Part of a small language model's weights: rotary positions, capped logits.
Each number is 128 + 32 x the weight over its row's rms, rounded and kept within 0 to 255. Layers, rows and columns count from 0. Numbers have three digits each. The size before them is the row's rms in percent of the matrix's.

# down: layer 3 MLP down (transposed), 3072x768, rms 0.0331, rows 2822-2868, columns 192-255
# up: layer 3 MLP up, 3072x768, rms 0.068, rows 2823-2868, columns 192-255
down2822 101:170130080153126119089078076105103100091180078145141143101111123159029171122089163142159155187096134151094152124130184098184140152130130168119057148147173103120154154153145124058092108145146103
up2823 103:111106131146155139106133092138161096138181112130099112136061124093119168169136104115100136157090154230170128149109056049105143125100171140133160115148064132106098087094100140122110146106158142
down2823 104:103099110097131163128156129160099117100108141163171156143122165188104104150142160171140122153147146163166135173091146104149150118121083119135094124090145081153078097065048106134149104095128098
up2824 106:120173103183148131110094135135151144193137101136174095164110169111172127074076175138169114131060127089133162088148137153160131186132136123060072119161101145123166123117146172161123083131155115
down2824 101:126233167064092072134127166154117189125079174102130146163143191094080125114088078099104118128137186102153134147103123103164131100114173124127165166143068109169128077101114176072177118131147117
up2825 103:152078165154132165129124129152196082150128168215124069152220095109141161097127105079124116166111157212105138136119124132143110122113159049144125066149102125115134149085145142028173161086204142
down2825 100:058151126142094132161092081121167026149155125161137107133197126113141092053118126123056110138187134077154121138117143155163139149123130118197122125126163137159141119120101116087116125063101120
up2826 095:122157124061132074139148139118112124136145140085128115125151139163125139104075153113136113174081150166100180174130074101129105054182122119143113149124176107125142150081132116165144136132093121
down2826 098:133111126130111189137077124129140135179102129118125131145062117093099149113140119136145132160141177184134140113106044156115152135131107204126139134179153144203116127108126164140115130078134120
up2827 095:139131162194109144136109100110125145115146121185127133127055182092081128130130132175104114162101137130134131109128095139135122093167113176170174111097163087132073135111153120083088147154140103
down2827 100:088149121202134113186096112181137106102152115136144109115144123109198082193169060145165129121089120088105125121107122151161134075131126113133126147096196081155078086175173089180124144174142022
up2828 097:232125154126154137145102126110150105157099163167160128130142113094076183169097195120154087125108189124099171087151135091136195130106103128141089168089119123131129104140138167103101083092093212
down2828 101:119045129096141109144112081109134152138189097122115071117090128133212073095107121094108158105102118168121115092103181116105153088159157144166170128119138122108068156130115137082143089149147133
up2829 092:116094111157117109130116140135138124095100166096112124126174113155078138098168089099133139109144145109077136145110113142101169142142092155112123106150109071156134126125169222107180151120138189
down2829 098:132177141152107137141139187122137110162117106128128132085100146141148105119153125137125110159108136111157146083151113123115122128106145121127088136115084059149145082116144065111098137155088125
up2830 099:136192103165114163134094115130162112048151140159109134132131116119116137069090098103158114109083210045088200172133122130104181161176131171119169153098142170102099132068099138160147196112087085
down2830 101:074162053121080099114145170124114094170129156090171159150121170155114110106141028169097157081125129171136094151125095116154157116210156124074140135125136120207057124174132097108088179118148146
up2831 109:158162172180087109181126065117108097153175152109104183104158172077162096102139116146080132149105092174170171068154111192176108128123041074147145185153175095087106194111135179142073129162107100
down2831 103:170174185126135092169161116151153097150182133150150118098202168149121119144135111110073108133100078208144119157111105150120087152141135091165127146159167149114057161102129159156108170166133131
up2832 096:130095091077153110130150148129188181126087133125128078111121155163130118126099125141164054170186162118109171102147083150174110113127171184114163152123194113117168138108110108152179178130108112
down2832 099:138189116156156109089146180111119090235121091156049095132147096163158116159131155178142160118131108134204057145094097089068172101148106146141033178131136095143136119091094149088162075116102061
up2833 109:100191085083157111169162159146091100167121137127178128141162049081157132185184097136096093142113106137110126124036112124124103077113098077094138173103109175109088113169145089059108143133098129
down2833 103:080119065134119115111159150114129132185085141189080177147101238195132118090146110161128123088119085124159222146135076135181106130119146117115142133162172157085142202107114145142118082144133144
up2834 102:056118159150144128119151153121167136132098173151186147079157119138109106128152081088118109136066109103096138103149108135100129150037122108098152118117139132109154129103128124131181151092158144
down2834 103:179157149105111166103102188152130116072139075097127130070131060058185126083106063129078203141214172077097215171202099084090150097120141173137100131099125162112145142187128127069102148108211114
up2835 096:106125164094100131119136082111144149117121059100172098113121158128137150113139156204092105181125139079117107086111154157141166175105139178098161124133079142138086211095048105180111148134103147
down2835 094:132158056120074116127112131076132113067132187112151094109191142111111146085151154059149164178124122100135086163088125099103124083156135163120102113124126214108151093127157127119121175144137103
up2836 105:136131098116144103127161112165140130102126128113194133152110120143173144085082115147170120156143127123097097119118143055175112150120069150132102089212163214137110143161084175139152101177169160
down2836 104:159149166169134195117139104149090067128104076061116110101110170100161181077121074159165150130132176159114155091138097133149137126149126156155160120082084097141160159067177098152165166072174094
up2837 104:139097080126159148111140094156116066121146098112105162112097055143075158095148114134093111130073107077145084150150123112115056163150121113191102118092127072102154164125188093144130103169068119
down2837 104:170151133144113119149151170108177135104135125172100153147105126124066145122110137076165130131125174179151154110158102151101127129103110082164142108103184150082177104174121117151102117129144160
up2838 104:055146075181110096136186064142126131142129192107169092084105160108142081154133124146072094144084139120137138156097153091176160092182126153109065117163081077144115148189171171062122152113118147
down2838 099:148168094164110096129135117093111106151079100115151116164098067161134159185067085088087085127133096170126155146153067149184182142110160109120032116067108134106140126163141159086142095164147130
up2839 115:143117167135136104127153100166143130155113071107146088128122148113112166066162181131160108148154175171164103089150082162146089111083125088079092110144149129102167135109124155118085134099210164
down2839 106:109134099151204147133125083120169103131125101160172059117151162120139205138135128068141159189122142115123199142135156170129146150030111169141067158096105145104096131109088086108092148126080123
up2840 098:166128068088136209144136132088161133107121116105166094116099165131193151156131110140157096160131133094108112118103153133157171071120176094107097121102145090106089167145130185060135085153129181
down2840 102:178147143140082127147094097185134135116140058101118144140131143128088184107111092123132164142079104162162163105126183118119154145140137142086079110189113115067101097141093157101134118163187086
up2841 099:123095103097166141184094119111191146153181166128101142127137124135148193101125150198123154106111135150188088059066166175103135103108123154149139153127127125158109120169077134109105147097160072
down2841 099:165155110109167168120103149126154123209153135159161131063108148124123204121155147131090134133140157152093147129180142095172118145107167083128179165203085132107093118166109110095100080102154102
up2842 102:164102097154117036073154147147068106132089127204125192089111153181155141119089151168125128096134137113175071156093156123073117098145090153094153212103162125106102146151160120098082059169084164
down2842 101:116184130153122130144105147069084204117108156135120136125125138148183166141147091130111094149118095056179121162109125134106132087156129104112135164092156132168110154140149156141135093171146129
up2843 098:141108166156125084128144101100102124054129127169133128100125136124220143136179140175118154104149158128186119103150149176126147046169118151079114149206137185121112117094129129132093076089123105
down2843 098:143142131137097045132078084142147125087121080144111139080161126088161122140086126151172181129157122119097133136058095180195132117106065107146134091142111129141166119101077161065169133092066126
up2844 108:185115084109141117087098105144080113154086138172091142085144153145158149152035161147108170083066146148089155080111108109133151106167121132093168148146155096143107113103122158115167113110179109
down2844 101:173122148119095102112124133101120159116115153107099144081084164148078071161085092105129144171126137139181114132122126138119153114140133183104173197177154169094163130135107136124129095115111091
up2845 101:130125103110121124083072115153063145156143205141163155064169129057107080150091163154128176128133122086115100111189159150149144126137122138077119138083105141087132082093117177122132165157135116
down2845 100:131050123156117146127087158103100197137085119127087109099156098150120135042080126130098153142145028173069161114157130111149136120190116161112093099133152116125075128140117076114179125118118145
up2846 093:100166156186161094179119078133157078164169165104140155091106079137165187095101099157143143156149139175145114109098110072134138104097170137162128138205118092113141180091135124150075096170133107
down2846 094:155113136148108214119101131075146162152090151141174170135155102089126154096122132190106160092145119090123103155149153150074131160111091095094157104097131074071137097133100049164155109128182169
up2847 091:173121100128158090090124105162129121177115143143055101155162118107151131115079175135069162096144126162106132103123081141151136073135131163135132159144113097133123094130169135101118115131083141
down2847 097:124103130093074112168138110159133137145166141126098102088104146108154117189094130101088158084109140144119084136085065076080126166156136110158136144155084129155094154081095144110120130157093139
up2848 094:119099119163062133105140100170109159116119129154125094146145123118157198151088117094169075154103096125088153145132129142128178117156135103120113084164113138104071214105211105107183073156116128
down2848 100:080132115100132064146150120155146116091104193078105128105171124166163107118108110107122162117123122170094137158111104110124166089127125112174170138130163117067123126151124123156102122150100116
up2849 105:127107143096096122168131142170139133156121165119091132142121169109167150093120121153149147099135129137098149099130125075140211168182067108121106117130080148131120175092136147138133186049138172
down2849 101:134159139134114128170083107176104106205101079143108057081101197192122112140155163180133109178106134115185132102092094119117135104119103115133164115132077137126141081131112088102152125157114149
up2850 097:074165146163087141115116143112102132116118149149094094098070162135137191122085133145123105119120072159083148129128103118139122100144090160107097144102134149144114135126146187156111109098146163
down2850 099:096160144119104135095178113166145187164131099139118170135145130111133115113071128124113133158156148168120072102171157144143134140163192122122164103178156154119142148103170155147132124075141155
up2851 098:163128123149108182150123172097175105056133087148128146148048109127117122052097118109124111117134120085099073149122133125049111093091159094178148118168117124108141127080173144122161086059120145
down2851 105:143182109131113130204111122115159119158086171114139088133110096130102141076122085140097118112128116109165165083110187113148083165140137099103135122100104102109116129120145157107091088152137115
up2852 099:126084187104126104150144175067061111135163123152142134129087100196126095135033124098160120125081110172179112194145148121101086087141140127140189090156122122113125131133079150154123112179163092
down2852 096:147162120093093128155089066084155109171101093110116153106105158180110157160129095093077076150072185128073108162174154150189130107156108107195106105069082150066111114141152099132092118093037123
up2853 092:128100128113103116103148137158127150181158113143108140125143160131198188149153137130154075123222163121053119144098158161150140142185098115095124162164111143103082119111041156162187166185140142
down2853 095:125115088177105163128124167125126085164150128178105125139164111176143187066132134097168139099104141189169133101130111174147107129155206108130119106171179115124130095125093133154141095118200156
up2854 103:147148105122081113113164112173135102111123175095151111132142134128177132129169197154114071112100181102111142133179122133084099145109103110090106118113140099143168145148156146102079170085093212
down2854 103:190134159162135099142074120148122138176142129116156140135135124080123154194124140102101100072149120137182144198134128135087096146132145079153076127143125130140104149159147122180149117125078157
up2855 117:105102124057164117080071184181175154141152143131151142101139105132107102134142153109127121085099154143134129067191171176099116134076197132112163169154074132109138146132101087170136081140124157
down2855 107:119105169113113134158102129152173113132102182093116169137198116142151130100145108127115156070171162074120154136145178172130147188096130167177082153148131101109146114121141136101109145064151081
up2856 104:119106137067076168131150148105111075122103125115133152092120114112171123083146150185139144074111106137117160060158091169142147099148122112110188121173151122122157170112121128164134094178105118
down2856 101:146122147093157091103076152147121126108160124132108083111109121105133112071132090113108074131119131106115107126111167163178128168088152167154122124154127120113043151189117113126152113120104127
up2857 102:116128077162074121128115128144127145105133136170097097098144179129174148134163134138125134121098137128186123108151130125145112143152154153074197115125142084073146128103108133076104093179137126
down2857 105:119094122206155068135124126131173101162141184127117171126184099134087109172070118187103223084125124176144157128099109121134146078197178114150099137042125123155098129099161148158115134096159165
up2858 102:148105151115107091148217165114127142094161053129107121161114127074152153150135183070097104151179172162157168051161091138163142156177164101160121181067128088137110082108186096142100110093150151
down2858 097:167075122123144137162123118124066180107137109128136107142124093141124146145195088083092120147121081116097165149109162110117135129081165163113140178149118131138151171094161120130080089096120205
up2859 094:113135098085129127087079075151147078185209135175164089141125099143235120099162126106106146157104167162092176086069144182142160119142110175137103188142155144145128170146116136158144140132117158
down2859 097:104151102096165100089123070113150105124123132095183143132150162140169085088117178115096141063103144132128157156093165206113068117111124131120154097130142138105182162086117077191205049118131131
up2860 098:122149171148171070112166083153069186075109169106127116080145089135145107116189191140055144106119166168117079100191121121148129143165142085076166153091100078101152128141087149195090073133151171
down2860 098:170128143108100116136159109136120078078113139096144124147118156177186072113168103113088141138127155114166166127152171147147134148134067125106213124144076163112047169137151157164161116145111127
up2861 103:144152083155140154142050098088073124153137112159122161189050110119053193110174125084066111120111124116151185140172145026176161120128152112122178128176098125127126156114076125114120121076109136
down2861 100:179140150143109106096153100125083101136141179148132136114074151128102153100115075113119114157133143111133128054140126091158150165133172126130132145182061083141137145079097109115139085105077171
up2862 096:126129183130144108165085118127134106129111196138107125113161092166102166136153136138125098109063157130144130099094117157141110114119087149145128166073111076137149165116081094089137130145081108
down2862 097:067185096159162132097151160185146167178091132113151124108116085143153122120112123078182207130079130104095141114159107071109160082100111142185175122081077122184144156146150124157145065122120091
up2863 090:115147155104140166123143126152128129149082118185118140132090181099157085101162141111107145143116070160112110069079109151177176154130154098146122114130143084118142195098180153159141169154163160
down2863 096:082117137130126136090149143111130152075118177173170096086100155165105113136152133147133096061113119111167130169183173115113157188174139159091177156096100074153090115151126155110223124091121111
up2864 113:078183121115099079141148110169088169125169149072078188154138131170090083149129081159166172179137196100173077106090180167119188098178192151138095102112147095109171117078154162155108141145160116
down2864 106:142178101124065147119121105131109131127101169096037110156145139092183149111102107168116106182083094079094140153169171162166096123098056110063116144070085159146170150057069158100138123157113133
up2865 098:135134202147197132161049146145153063123084125111079166151088101155133142118122189103141148164154036123079153124149146123122147197105131039196174131143118151139094147170148118117114070106132097
down2865 096:128093108116204159103170160133173130068108191140062092102077106174132115103095178168129186106104063108177145175087116156128107139115061144162159119133093111142156176108180155101121108121160167
up2866 110:133158179075140131159148066154129129130145090156127136115182146144139165175127123093099123123142118136134105111129156084150114134117074178112151131136145150198111070157121096096107134112090132
down2866 101:143118210113132152096106100138130137176124157121131108174099121088147191178122107158122122154138091056158139146115133125156084103144171148060055078121151127122086154110132130147170133147110098
up2867 101:147097089067108055137153135117170126156140115151183097088140110148161149140096114147038134158174168143158090127133121153129116062137089111109149100095158114054095127114127132158122058195184126
down2867 102:121150094091078107117181110122140150110126124151106195098112060074117108101066107154180093108104117125116167145147106128133153133174126146062150081126139166077150093122139168084062056169116132
up2868 104:168145120154162102111177097133095132109127061111123166128090068183143179146096105129118107118151083117103194084164160195147069153146175105171155057127212131091155139177118150101116168111120185
down2868 103:184125102101141087160162090107069109082130182110083202125149133183126170165147080152038087166127097148121132133124154192173095138139116105134073078131167096113206155086103095098089150068150094